config.yaml
norm_eps: 1e-05
init: "normal"
init_std_qkv: 0.0141
lr_mult_o: 1.03
beta1: 0.95
lr_head: 0.00571
max_seq_len: 1024
doc_mask: false
train_tokens: 613300000
dataset: "wikipedia_en"
Each number is 500 + 40 x the weight over the matrix's rms, rounded and kept within 0 to 999. Layers, rows and columns count from 0. Numbers have three digits each.

# up: layer 2 MLP up, 1728x640, rms 0.0538, rows 1492-1546, columns 0-79
# down: layer 2 MLP down (transposed), 1728x640, rms 0.0541, rows 1492-1545, columns 0-79
# gate: layer 2 MLP gate, 1728x640, rms 0.054, rows 1493-1546, columns 0-79
up1492:506570471510468429509513478484515596479528564505526507490432556556445464549523395564510446494527506507435482535426487560464510486613497454533495481472517510503496490402481452456456539540481458509505454427457452475490540522503517533483496511
down1492:473445586469507538477501495430470549575487491556458487527506404514528581524446487432592463547461497479468536448479505405501537506537446490472462515407450532517464544510487522577501456518527427496555491500553516490544449542450506448481481536
gate1493:564574517413421490561529477538523547557477466521510460533509498506538467435440438520568501568448453471499507531523584530471497487481541520473415496446461477518478471526477517457373500477483508456420470483559528572459465501461519554573574543
up1493:489487503404433538578568509512521464482533554531478477489442546452518525494506512486490533573507550418518472527483508445489535399487552542518502502476491503548562487457493502511558439479529460492531463466548480451468457502493500484516450510
down1493:489448568498547507518512534507555464468528513544535557547510518498538535516525538458478481468504483491457488471528501476568551469513485535456479516502435513524430504462535454541522460447511500486499528466524519477506545512508449517523484518
gate1494:506446558563534520428571490428431478561546468481505450538553569550457465552500476507497564505501568553572468470522457498493499432467520520404529501427589484566501497493529511552491450471585433499506509478434503443461474458513509489554437485
up1494:511517570526493476448522517514530502537490549531532465536452569536446502521476493561462472506423566472548503526494496536488503485488607540471641526524567501469549428456528506550524457478474448470496477514504520541487508539594512494611513417
down1494:489470513563527464504513457510506467508541393460482527483476551542396507500435508447474499501513559369533460510551470513453428510514514488500514477480479475470532531479578479439491505512446413524507519558501526495511441474467518544553467521
gate1495:481573554579518600514535553532574478477539510513491526406462526446474498450459446515548426498489482466545500552493463490475542431517527523446470469445516521484561470546562567469492466489529507493501509527431529513545506500513508529442489487
up1495:530434474474565522536475523507570519522510513544517503486523422425549437512468496487537543522561538607428532452484454515411555508554518501545488488483530533499489425545486481498554467576493568548547497541581512520500502493577470491479508537
down1495:448487553565570456456423427498439496520484506458430458597414523474529514504609458503499475596495532517451495448388494496582489539542504503525516471481418517513449506505519450525539480493495550505521504532565469519490448533463513409491495486
gate1496:566394476478482526488522505490497522540542482555447448478532433541469495489473514479482557517495474499501504541572518478550520488483498607519520438567470514568481446515451482533483518512499466485520504415501529556504515467458463490517590484
up1496:522450503486515471431489563439535483481494508522454428572512615526490538483468482549499439460538438517513564527445490546583510562479540500558535537425489453506501513470486507505523538496540450513439529519473575481499552491435542476498592469
down1496:485533471453525487515520465511510573477497486489497504499545512443532538464502511516506525454596462469532512581473446485568337533464527534525493452506489505508520482431500507477475451489457494530464527531509493477460489464516564447489464525
gate1497:499487487392468582544476446499497493571515549496454524497485558496514440436433509470598598487432466565550512482461529499458533429537453578519540459431525448499500521498523503527513532434463502528508490564471483513525596506528487509580428524
up1497:462498474584491518513522547496484486496489470468516477489483438479485523563519469419476538502537437483487528481528510503573461478388478413496403502530462491531474467587446469496497587425504537474508526513554494429527476546503490509530478504
down1497:487483516459494468572546537479499475502480473517542463507471479479491545444521497494525576442513444506535538525476530544455531457464513510469506487517439539394524335519555555488566559513478483442541549491464499547505555528502511564483531449
gate1498:484480453506498459490505565534469474566478476530535505484560446453501473498495484518523433495424523507414521502513457462526555531388456517556485478479427546460498415373542509415451520474591527563494537464527502488547505486501411516449468478
up1498:436510483533517509523460537429545525485524504504481424585507536493483506489504457561456516474472470499577549490469502487470487463548480398515492567491478511495584538537492523552499550472515494483497495524490487489494479526531500518494518496
down1498:417500614505488407488540465505525480459496509477461526455563505534494510460514523470473570474567550490482485551556512496513512469470573529486478468511452491489483487489502485494493491498493481464488482528499500495473438504509513484526471432
gate1499:500578480492514490521495518446520505509607452454494485566485465603510515533487474514492514517532565485520564427460459504476426482511521442522505434533506444557511479494499524467556526527501498446521493503472492510551482444548486467483535469
up1499:517534517557397466513511458536505473483488486423458479486494434580480476471470447550467483447574425494489479482500450559503463502538504473498444490504458479465429607510531470441478515538470451486425510531511492445432528497476487466497493546
down1499:441542482532456488489487513511463447545452449486440486517572496540435517485590515464539417492488450487488449600509472500510512496546502503519513540484473562405499524464449544523467496550527514495533475532493477502488547521484509549572514502
gate1500:507473488548477521410506474449478506514505549518592510455436492516510524498528541521536504489555492494512496534519516528605472464513537549515484522503540449538540549484542479397549505515485483525432520498550507445464487532441483449464410552
up1500:535496504515524505531457517482463430515456530502486457515528500463519504475482459487584507478544511525501504461458514495477538462451474506497473485487490552515485538454470538521490462462482465492460418420554554453533550549450462519533524483
down1500:495511500422489511505513556510515506470467501559544470479506455562520562461513469510409484547574482505473462420552462514493519563500550476490516446501459548487465532471471462499420501469478521418411503540554432521564419456436509516548486433
gate1501:537487518486484496520456523562515524474505477520527517508485428534515467532482534451404541574466504518547527531503563554587492538515460478518499524488536540512507484432460447498493451532432479537509460397525498479539557481489483537470447488
up1501:482514453412501456530509558460502551488525502529480553586516463540485466623494503513509503545480486466529489461521476493519472516535467457512556543475518474499557521574517559510468547522534526416528523537518471466496460544573507432481553456
down1501:484424515517586504446603483478462536475517436535466571542562525577478482472510482502586464430448510584486573449544458520514486506485468515551494506472441507512504550472474486590522464451489506473509483569542526508506507485477464513506440503
gate1502:470517464535485541533549587498501485475478471527502476473435491450546541534494449564514546486489521498485527494509482504456450556481421495566494497457452441497509520495480420487491440489430527466486569432503527480593543515518504505536464529
up1502:532542473527576542485513503536397507447598564526527511572513499515471520495483470527510478583465500592486530512487483454516545531482504455495406529450491511471502491528516476492476489525589514550531572529491429479436507479484487507450532528
down1502:529441569473557505533520472526562523403576472496489505523557513475507555438594494503568462516456471512526496518472459461534442520527508533481486552500430508498510549541540492459463579526495572490531503465517461499503432604484563509465495510
gate1503:528497443470563549514527497475455474523493507492488466541512550506470551554466486483478460504443495550438535465482438572518493511479461461515474534467448404448473551532482559517488481572526602515481482515538445420514466454543524493509486526
up1503:462465517589511555473534472455415493592499538511469517416501429492521433425507487492500488509467535490537478523521476407534521471500431574550552523481495505419441470491487392525486566544505442540548517586564467474524521552482524491470509511
down1503:538456549508504418550467462495479494479490573519530494513466466521461455489368429522445521534516519496517459431517573531481552505534493481385534532517541481487397471479548457567460454465497514429578497539457466534595525517595501482459535520
gate1504:524516508481488423481511550550504495475524517557551542527572577479456505456471535502511454471526519500531503503515538535521442519534546531525554474541436546580618526426501519550542590503528434487528447494499487473488543542504480543544459480
up1504:485504488450459453529534553464527467481488452431453401525530487568543492466565544549522468505556486545481472508488474488438555501518488481513432537491447506471485530511474492471440404481579473467541468492586578526511451489509467470400455460
down1504:461482533512492436549532517546515525508470475505472509496465528511518457541486524515523487488468473539532486547525457541498382553450547491584497469563520489518473515469529564493509478539522512535531478535473478432552538505582566509507547476
gate1505:531499444499453521467508523480479490538580441556422520530443544480546477473501475511492472467466485494466509462518539497466541549502484483481488533498520480528547463459437576465509534464549526496528495509494471525462462449454461491452497453
up1505:515464432475445572460502579597445546435486491506445515506526503498493496500523490495448530501468409489468519446588492450461534482532486505499496507466524509400505517438463514526543539465497456460476493471536514486443561442479499557473459451
down1505:504523457482549473489475469535525507467447553470493493539508519509519446471361480495568507498551524472533468485483514522501613513523513534567483434567510492455506514470429453554499504533492486497559461538431520471505525493577487489514533552
gate1506:505520445512456553495478440474553504541535604574503481535600476435464476487498459502477474410484533449505522503484560450501440467399500506520493526572513431546518489481496528482572556503477470463423485501483550511536498487506455493500506534
up1506:542508498515563530514475484521479516508578441551546477459523457439449429550438427483516488474443460552532560469475545457503462519512498527514515466484477498463540484445487483479564559563483490502517555512546492446562538480486396469508494551
down1506:527511487520379510518511522548527485552573491504567457456497469484500463496488438453539482482454503489526522530498587482485557488436595546476458516498487470537500424566535486501515564549439513480516514480502525580485572488545518551446424489
gate1507:555461511461525420598496521482471461518559509476581513523459469484574449478482526448477552499505408497483520555498571523492523461486482513474462460489565581502524440441424510393534487571489500438494507402506491517487511519512593479496527472
up1507:469512464572589506499567554491531508478476577450431487544489535570459422496542533500469491474500532450455482506451489517479526414516473476454486522525486485430473532488535501495486500502447546546478518539499579520536505529506528543557546529
down1507:502426508525509506542494434530499514486512458630501541413542526425557504513490571609506465533490460527490541571523488491583488521514526560523535495505481487457507497514490466540519479560550496485590540488553494521514528448408519440456521462
gate1508:521452470493489487516495468475412522494553525564498579409468546476514466505508553514437505610464514468489468474466483499637453537494509485453495545470551470602494560436503490473454534472466472524519565530451516530496446547530562573488508439
up1508:476554503485465491462526458473464445465497560542504609463505530535445547518476560465526546489488441540497604554506516594506565489536519497444546504475496479490552482471504504500430524498539501505523452412497602514479440516456523569511478470
down1508:551493442538510487508517479491488476474488545566549472475468444524555460480388534480515474563474569458511454511484503463504555476441461488442547506520516466552468500470442447499525519500544528479528482510544515543524547540487521498519494474
gate1509:554534497546488481464480544483503499503446505460481483490534530569510511481522518493464467515460444494476557520484446536506602549487514536442514497443444501453491511533569497580408506506449574456530568470527532546441473548564502531469426513
up1509:508456569455481474560495450502497561424483497495569465487521543530423382454552445564505472517499514551506480490498483417519527528469425542490512544502496476527475541543568504474412539466531541524544418563500523518486529561490486451550490471
down1509:555428543479514511445522473472492503582490498489467566476469459544421510537453525558509473538488536485512493546484564438512515505516495417493577550496544478540491499663569461526481491469496562553532509518588571478430533493513531465460503492
gate1510:531460554431500465502509501472479482546498507574448485436524438461481474441485414468485423503437475551497470539530511541566447510497561519507552544501586438547546513487448449549478514595431539485475539453464553520464574556523544511456514508
up1510:534521530435567504537410511468525495459512535549499524530480515525423472548509576481445475424520436389548539508537411546481487481448522444469579504473556432581492525488477471477449483540515530516558532507552507503505549457529498521486530423
down1510:558559508574491553463516440472434489443503572471488529438432491534536503464477468537544509406525511547461531526502552519529458493469489520579544524526491470548474522519488504477520519441519569537489507480483564541453439483432576524493495472
gate1511:525524482533522543447487483487536515480500514510533443563474494464502511549468562482540472459487457522499516446580469529478430457480528519543531524485500476502491418507551506460432522532502505470446491460498548511441539483441503469558560463
up1511:501505535463473534522573483587542585470491512532549543477499477468545485614535494531548426562487503518525519453498538484544531460430458493529539526464505489573516437516539505448513523485493459521491507497511496482483495540506524483552471466
down1511:404481444501569544514486460495550511466487510433497467545457523479536491551557513503558520406540533475479457513536441520517533471550499471532521438466412507514613571477474517518552493506395510505474470510514522469487455487509463471559474510
gate1512:500487534523469516510463496508505503591456534594495488510478511529504520524543481550469537564467480522551494424511521504463518539563444513545549503430484530494555565445487474451552500468573574479477556476495546537531522482564489464534481500
up1512:497515437471542566541534461404540429553499476543449466475508455546515441510483443593453507528498559552514488485495404503438478492493530424483472546455568483487472433487555496447533485503485532500579523486424452500487555498445512476454574514
down1512:513499454461501465451521430539460442456478554496539487483489489491510520549531488483504453481354555505510510527470459496514496515577509510464531541470482492547496493514462482536482472448447534409493509503538489536440466502471527481557497469
gate1513:455483508513520482477499533510492481556468473505484483497467581462528488487526455504479480514538453577570469527470551497505535499554457567461507505485513557487523535462479532465386522482529503456500487565507460531522508514518513551508473513
up1513:439537497444492514540549493550489467565431464533437524589430445514506495554439473462516494472536528531507514508480430557469567484433486594448509427585466502555529457517449492457534525502538495402582540517511418534494513500493555480493519494
down1513:583451538507525487477523485482498419450565502557581516458540501545535524493543518529514439569483445505498496504472560559546467486453498458573550499436490581466545473501535506580552548480448502507563458438460495520485455454461440478441471490
gate1514:511467450412484463484496524491488495411509402535476580474483471553542494485513504475485519547488450578510542465444565504469601469518516441517485551567500465453525562467578514564441506541509475442474491482490550521505567478454480485576499456
up1514:531543530473583537539524465552502455513536565494506499471522554446504528551496467483494424457564541423485568521542473449529443519582501482477498556461509468524489486528487484570466531467431514586470517544453421477432494434426485529520607557
down1514:484507497459550572470497513511431486540500491477478487512507456457454471494493477491537509460557537523514509487509485431516474514533468587472549597487456476588479509503485473511512480548502508625523455443479483484511414510470479460503491531
gate1515:462400455424493512504482466494463435500497538552535462486435508482505530477489478538454517454466466463605550429551588466511511479514508526494498483486468575419480481469439546460528489502401480503544503495460476480434470475483506500504503482
up1515:544521500524436499566513523486496499469469524508486511535535474441531591488520505467502477424433536460478489593446530485475511536508488477525543433477566517507466489543510530520471498439491511551457511481522473486558499513442529479521437508
down1515:535560494532496484503549545454460443480507442450456493475507430552481524527390499494450460517495453502435586578441496458504529457502475548431539532501482448506516542563470482547493447530494501523482560569475546463486477503570514517440487500
gate1516:499517576439463525539484550554507469528500447549495432441523471420494490454482496489453518569424450592476543471457498475527526559531544480486510574395501433567484513419454500515486528502569494566488450476492623437496487504468548561459532452
up1516:445497504533447486433522514468462615523604530546571563516498438484507511519491530468522508513533533534486486445492440570431488466582537546524490450563469453477506495539515467546589526496471533505476546507526468497489558499520557416516445507
down1516:515450491525542512466541442481549540487559493537534484524509517482495520549591499408508428583487509507472436473513399495568456546518489563556560514537518464500431400515544543511512515488534553483538544504465539486448490552448490491503487496
gate1517:575457494546532566506538397528485500469542499456498523451526427552437520504469477514474488495484511553518597512483441437502534445480464531595477578511414535511558505525522499475441548496414498522453518500512454512526446451539399477502546477
up1517:488534519493457476451474435566538468492464496471538557525525493549519507463453453457509483526520554470537447483497505484563431522509490483497460503511555467509465505536494498475435461469495543515490460538508543441493500532431529530501526547
down1517:458383447440502529502493450554481449513437509468500529507514448520453549556444549446452524458503533466432465508552503472576520457472440558501484469562551493571529490571480489397504493634542478519522622495469416443555520487448583406474476534
gate1518:479511466479466475511429496490507478512503551488451494544447529520435549492437527519537521494538570568504450464503546517421441467431517522474530474490489499524511444476495491473516509540525382490547534496568480550469515456506462460506518523
up1518:576490518518501457506436450453553539555508529535441516507481517484516516504459464496521491508517483502511510456577454511598431546533564541500472449500396552470519463519481488523528554524539495508584516460561520456494513437524497554496514497
down1518:541516512481504489464463529527521466512485484538524467519542467480476499476464527542446474541477565428429430509493508431506536460492477491498474501508404459481444484464418487482468451465471550509467491500435444520533494489537522514485483539
gate1519:489506513412480532529495568465514469481448450524473549521489544402531518426565548527462408488514511552608521478519447459601455501499501568506451568512564535487512513518496484452523524457537528573446439530486530538492522550467538453502483521
up1519:496541517425534497553405420476483561486492546482460486548506516488489419472467493529446526520476540557500541473500471547449485478506495485536468478464522527504544472455484468521456449400505480572543492475572505536461491570525429513529524519
down1519:425412504519473448437457545445478503499574517500573442498450531428497429442409605474509496500449479519486512612568435457513524620466469490508554505575469572529430548506441485503572579518502455551477481510471509551493474502469550480473552514
gate1520:507449526551516515467485425474503515475503527514551539510519493516488493457562525491423403505406457517562482478521520439496537511477554432481566593494480505561564508491514537491537547447501494558534478497525499505482515573466440463473530502
up1520:513406457548586485457501456451456516477523507547471538491489463551511455469456513501474404475497384498474553518575450519500455507515501513489531488562521461454521435484468552517476503481557479485509534455552511485534513485509437441410534473
down1520:445526514551517494504519517516494455524526475466481567472507497542518530466447534457510578473536532475515490539502475532519541489562462481504473429466563493361531524457550388581472515499464488521501416473430464434569462522493542553527467451
gate1521:471570478454515451485541453531528517509474492551514487477467470469519464509490449471468578549559492433456459517491488509507454464496536574477479514477543565524502451548389523509504545510499495521541537423496564509523480607529566494497496588
up1521:524504469523425514521528516543492499532508487534500411489501462507505585553518485525431509454500522472454524523498521471493458427486517580517504494501518482476498461588412511507485522494467499501459517487532470506541468538592543420502527554
down1521:478566505462555437527443467490515540494403496533513464527479459501488471483483446517458474494483528514474464577566427475514506492540418511503507502475503514533479555510394483573484519503476493478491538441472441445514463547617586498505465503
gate1522:539482499537525518491576497533549424503522507473495467549529478486493507464503488488495464515552510555498519470580560559484438515463532445415538451531522471530556474458469471530474547480517532491518533479471529422547425488475561477528557471
up1522:516615495483500487509411504488491423495435519545579509474502493524481473553566480539424477494444512513524578559464432521475501508606472472574491394532443571493494462513453488516527480447511439554513514484478521590440457517454460470428478443
down1522:493540474445480561502507459517486497466459537486467535525567501481528573507460448437529524498446484517513446519511434544409506535521415535539488462514498563509436514425430448499512503482418478546455473486479526493494602501515485451521435496
gate1523:448425446469452431596585558522500547510525396497477479515591516472512532417494499531473530490506491495532503486521498530529536525454486408541471524437528478503450571423521466465480514485513520498490475486477544462488497510499483429485568540
up1523:468436479516468557609469618462536550483509513495502537516506564541487497499504559520447542479482478501440530533472569498508579525543441453540488515468473520462490520534455509461547544481444498435499484470520501470513541506511559421447534444
down1523:476546492481426481478470500451537475516521510503562514502573515461456446534420431488444508429532533436475474528465498556435580487534479546486465482483476466440462484575562510486544464464576456456527508563486489544544512632512477553458553495
gate1524:525491560487468506522515495482527431437413571522531496580476494448478518472498520484506507475578471482525528448438406443509480465491461541520465606406475498435542492467443445481542605515512471404470467492526527464454487507538506533517561495
up1524:490473543502506540456444508510403490482445552511460449480483551556501437468442565487547515577477460499446476509496496543529505542440518474506526506550534516580491460489444543543554430498521503477565507509550511469499520464495465522537551528
down1524:471449509550488467571543521512512521484488509502495504536491478507468483504439522515557482554472483573536507449481438410508540499515438535527450490515469469478456477494527449538464530481484435499568578469509500439559540512533424505545486488
gate1525:507520513514510485500541474531411533512558509457489487450559539602540493488467511491432539584457452340485482486459479533497517533426465497514469512496551503501509506497454497561499525599528543420498422513564540482522495531531518544506506525
up1525:501505543549477464477518446470477525531614491500518528471474514548507509492517499534507502558459474483505394467484543522549465467474484526513505509459511472456581581423445541547541464553477562522491538481507566588450480523496535521448522476
down1525:429455515446533482434518487507529507500477534543498445477484511588499533460510571445497479506526472484504422484472541490458521515479520467487469527499468526479518551567416458534508620522494480530532432573476505487483522494520500486569554517
gate1526:533500522433467433485484544436458542500429484479489464477507545543485534431565543475435463426498526443561471497487439482467460513543545464512528505528497503555491535481491475543483521546436538528577439531512480513461450560503491479436529537
up1526:532539499556452527489513468484507571540469471488552513524472452563448552512573431555490460495530489460433481532493480539456476463448490504488492524577524484512466509551523464516516525496513515506487544459494463466462552444488520515459529480
down1526:431466497519437489545514506507541522494511597476518555550563536517622439498559457509448440507520501467470527488435575497530496571535497512551533535521497517558542498486470576428470551476554472512550514489526498454508461518508455498542466462
gate1527:529450408550535479454483517477465590485468431491489491505546525570494548463587472463548505475510520451528516454445628511517568483469588572508465538548483559575542476574481433414490458573473467483593505485477552502550503525499503544509468443
up1527:473537489508514511484499408531438564510471397465425540442482435565431466536529440547499400497538478446451505475524559438528534484498481551518426547442499518532443524555451545440499443567470520545586537490495526508513469552505440518473464443
down1527:493433571503519528581551490510482504549503506493504567526472481528537436467568504539479447471464522548470530540503464509495493505510490432490506507523400449559473467496480464506506490428601517393563466494603473507501463573524360445482535507
gate1528:465478491527545506521479380527484571485464462563549531523437552444529435562488487501485510549431403542491509450470487449511445491507498498474493570498547439487502521524479451571455536562490509502465436480413573458531541537492483481529526553
up1528:487439559491510506463559453484489438535482354585552517482533551541466525550552554512540501501454477507452523528467503426460492517474453468515486503523497485536530508518568545498515470493528481478498523490457581486495468554516478495568499537
down1528:471512429530541488443519535515529504453432460454558552458490487523483511513444534409492461543475566480465536562460514473495583518430478482455514504463567524614518535467572443446534511566431533477488551508482480420524461480509504530577520506
gate1529:542459572515481477427506507456449533487491483488490526521514442520548529556468475502471510625538491535511439502494541432501464544489473540474470539487423404513575518536503487489449514608463507593558519533503518496532477475440479472498511514
up1529:515494473506464434496477514548543454487500496466491486515563500470537482481583498479584496405489495508454509430496545485516550468451462545544510494474529474508467528455497460458490516542489497477475523502547521468472515476543483503531503514
down1529:429482531469392510498498501516501556490539530582469494471605534476529506488555499532454459541455478522451464508491476478516559514508559420496471536491519488547529441497504496470549545455478487511526473471548495463434527462474417527504505522
gate1530:546534467517501520456479571439556491514534588511450434469580533546500499498532461525469487530573422411499480525480510494450514510462530558543441554519481538533528500493488487465468476592450490465490476468479470474397485508484515475455502506
up1530:493466560506523494502562465467502463441501448499497535518432537473525542505480535478461483555491550471520509499510475492524457476524451502478529495495548482511466520491483515532527500471591469468467496510480498481554489464460495515530618497
down1530:472458524533537483456529509481443508477514461501469466434524434487470476493468517507443559446513548509507549527510472539492428476554501477558501554355588471467449479527516524489476509445474471550438492455509488493456433497429516483445516508
gate1531:510446455487499509509502498472481446469467501507490531415472502525489467532493510464460500544499369502491472498547530555509504502420473481514493559467530462480492562493529439540592505486514497558448467472465420511509521458486497520479504500
up1531:569410552472504413535459444482537414541499421541534575481474456523455443480430575509477444486472566486529556469509548475528512485565580470503449472485533501513488544447521546548503447532506514476478471529473508494477513516540485463512437487
down1531:531475513485538483559454490506509460446493487539392456541509440480561480392531535417518497512448524503466591465555460487478594578474584469527533490411488527470497467434545489514408466504550506445562444460545423467521525470499443503552500465
gate1532:562494521523504441450502516513475460481532496533537540497463463623501490505504475486497492525446525467506453497531539497581492531497502481521521511535481443486502477546498436531508462503503506489483530451420477510498522522456522446481487490
up1532:554484522436475527580512493540531487509494548470509526489520464525557557474520532503506532534509502529538542527507489466498459531518508530474475471457493498503490574498426443474469480553491513524522459544533511566456482522524506508457544469
down1532:484466548511515478558494482454493447512455567464524437478504512530516528467540610459501501548447470500502530470549523529505477526526559488572523531504463543502564503521520488508535503530443499472498506487500542467436519491403522489554495516
gate1533:548422439499531525432529500505491547485544574471519549539470513455454513538500556516423565485482524551469425479526505551497503477477526526469476461442539521486529489540471532538482579517543515481458457510397470556519514449509580415487550520
up1533:474511535501484555535522560398577516495498478550503436514506460490554534487485495462451505422447520478495532466501473476521526484481417529471453522445518507439507513492451507492587518483471499478508406511482543521532511401486502463468497485
down1533:464464507481526470522550514525454465458451506475518524485506503521505528523514429545545449453523457492540574443509447515522642599473505529466504583488434524544447496521480479488487528459510509483484578454461468529492558543463470433536477508
gate1534:539521520555548529524556491501528525575518498399549451541454493473544477432479436471493564508559502527496572449541509453510444504527528538563528561546526531438496479482514575530459499522430455476524503527511578426521515511515480504499480431
up1534:468490470446482438486528490454456533449491543566547552474479515509467448501517541483515442442466503491594487455544478493484458480454495497490584477513491513528499450493500523461444433495487475517529504456576512534514463465495491525522538511
down1534:440487513506511506463480533519437522531526522498536539545484547509488493508559543494534397520462464475474483432493534524487421491425509495449507485475509443456590478496499491513515438500466505493520514476517558471484423566442518476564509509
gate1535:476479477439552524471536512451473505537581477485479464437480484480528531480430478481502456475491444553521494497485567524533422511555480532545439529483451464483457475497423466472564523509552484432548505504439542428448463490491478475498500445
up1535:448527529521476585469449519489541561613537508534579431426561443515502581477525534475463519456534482568487499504503475554470496515526512467459476500409525487452579518501491472452478512514503537484530421512531543480408470498461436464585499556
down1535:495483481581500498517537477512449508485558513487489500472556466473488498490436535494467562502527515577494474422579524550499493466572579543501450473566468477518535529463482428557527536485504535452572508531524575485491502482558477489539544533
gate1536:527494477546458470523514518498534515506504538543467503445482505429498408596473533508482464484400513461546474473540537509417560456564553490455507495488504489533542529545471469562491486521473528509559459525524550532492537492528488398506527486
up1536:506483471526489574545487433437468514496497484435554427435413469533501440459467428518546521511553424486420468511527534467473492509527469461539485594543554473510567512496504527554471477464500508532452612486460469508553468523536518547433433532
down1536:536521551421552528554532523444480502468529557532490475461447562489563495535493578496540476498448562460521502455598538509519488495491540562526437526516541539488518500421491526453535516462447480510443510503457450562453561434516452523439465490
gate1537:497536460530552510517448555531498486490544504560489536457511496588558478523485533485477512539479540424533504453455521525471492517511485443428509479469406461497523476588570534554504506521507459547561457448523479559592489510493538494514469541
up1537:473521451473510458493479477465536501478473531446482473506518482514552472467561489497544514544437503536475516469541432469536535580468500471409558505439532531494483509455601525486457505509590563487533464484555496493509475513519515502497469465
down1537:431370484464469510425531489508507504532546488518445530555437539526536436545491519447470523540416489523457575511563479545458592456451521520549473496508437513533522511522483452453541497448557535519433536545543556516537482526512525450405540509
gate1538:444492433506526508550470514481529537480490518497517487466501490419459459526554554510540512535544472452465487487456410492478487408533543498528481534492514544471549550447555521464483469465441485474561478459468441506510569527489562504526499547
up1538:549455427594484452526502534488501488478518525542399559588534465542449475487536436458468453431509518512518494529494533569464556464520548500494472549469529504592497585495465426505513479501428523553506503537439513475523489490520487483528466524
down1538:536517493552490410443507510472491497464527525489512447600528514535510554505475566442468470551526542513536547507513577540483516441473490469486482450498438516607537523474479550490492512523466539493546595489491533476518447565570490444528549520
gate1539:600555496545525556491447440481504441503558544498477517492420464441381502514502473483519435449531461451453483548517381505465431481520611472514506542494488494537461539473445496524488519489531553501473521563477516486517483490538502448482516506
up1539:459470508490471553541481516511526554472539496467460481470526496479508556512473517542530560522473563528440513540491513515418475538541587505545529509471535496515529504470515533503529486492442445441511452552473467446452565492477482491503524483
down1539:482510467420549486454514536517500518521392545544517556514545494480487427567499538567479486538583441519510429430517476514454434602452513459554440492510582524513504495457570534473530470611468527438458396554495541579508487539485407503479533532
gate1540:518545459505494586456571506548535471571494549514525552577541490534451454421490499434497507510572459440518450561505533469504533386446490531513501540510535500589472408538509519468500519518512484432540418533498572515510557479612507507497474507
up1540:490454518471524496500544480458437511481476522517516581523552510533465503442444475441538525483461478540552499501487555566515554483475501464532453536493504497509479440531542481479512536481512436546478425411438527484448463585528527487487496543
down1540:395527448492465556557574526551518570503474563515404509490485449500461527603529541485490535450484480517501443457476479506413457500522447487483499480506514479491450548478514503438448537423535495473524520503523524561519524479455532531426477417
gate1541:449504557471471519552604445450503470530487573449427493519529501523514621517496584522504485538509497464492521424453505434529532560569508460496518495544482509510464459500536519504556451571500534532428512547532553428487532425449498492575531475
up1541:525547521504512570430500403472514501522470485466518546482517569505499476500501504506489491506475515466500507486535496464414456551441434544412564473515497526518488472445500539529494503580547500484529472460497534475505554520501519497563483569
down1541:556485511481515495582531459488457499542470497468479575462494515511523519493528526541501466447505484491563549478466486472504574440519445564522565493515516473491470467472508578509553518523512460469505445506500462506476478497483486489400496621
gate1542:514517461479483451549496488395475541446457562557484456445413458462505505527554502514436575476449489478503462449477513501427491471501532446536464487488480623510505470573488537453498464567532533466424444517506512421555452517472449502520539560
up1542:501572452524527457476530480458464502504449426513539568522548398596489490481487507435522438442457423530466493484466503497519455493481518548512542548484477491496479482558431508452500516510578491492485546490533538495505480553527467489513509434
down1542:573404602498477491511498433535476479612546537531410484408541433446445481466500438479430503534469481510612454452470439498516458521501452490525507500536531534548448530528495477582534480524486530433446492501495493502463507508474479505457544538
gate1543:508440511499544541492501484598519558507470467541530491508428524429489518490529416489485490437488590403474550539557518511517489498473555474565456486502461514522466593481519409458482465558508482565508475483510510465506612525514412427499469543
up1543:495486569496505462454545510526504454537530533505489405514417491489509479484496490516514499476511514473484439510555513498505498518515480474438467450527520483478547415431471440522568469462522427523542542501509428525480522527503497530465545512
down1543:505505466459491582471534509543478493570623475518559548410509568585498495490543592521445523484606564487525506561508550496527499496541547440497513481520541496474471483554450471533546503581524435490504409541488584533499519471485542434455457536
gate1544:491525509442527500475548480538529473470431481531476515520477358540538472428395545569534569501573558469488479513427505504566484460537422464506440486530446544462516457494457489477582549465556489504519519544422535512502509553439536507542501518
up1544:446450408441486526508438550427550521532511535505526454504406474453544554494476479598516517517503474490492529540459524501526415538543513514476536597496501503497493552470450510412512596631489522531425534545587523509412508502529478481487433497
down1544:521481557549532548451522466528570502546495511485477476442502554479502521577360474453526543476521482524523517579538489507466504518436556472487489563527433527455515443594484480510598437381539500464507487533512500507568547507477550491454538527
gate1545:564477586489457459483517463529517519516563418482493462463569490436464418542472500583459484417544398556461505510501535441419449561427529502496476487495557500464505535485515522542487528531451536425508479533523454547576536486482509452548543440
up1545:433513453558519456494542470496473485496555482487514559549531495607494500509497511519532509513515485509455525532547450492552532491498519508497462512470537551559431403511476534598508536448505490459409468549571432532542453455573522480472528512
down1545:466487562475432513551473505539489465503502517571510484497492452469485465504504440580494518474493552539493518516504490492513510510496503492512492497526491557522548460455484465462539536455508494546500487508526541420569494436579523509444504436
gate1546:404457495525473517490507530501439495466406470507463468517527519450508501469503461533565481540524505566478512466491446558464440570483469478420465547521526455492529447485547525498483499485551468429549461529470514485520525466587492507480530526
up1546:446499517527482451412442456513501468506491494514453526546500502468447429487440510548566463492497609552479472475573524549484507471493497465506511459488461551463475542536474466509524501515426489547504561467533455515499546546568564499512478440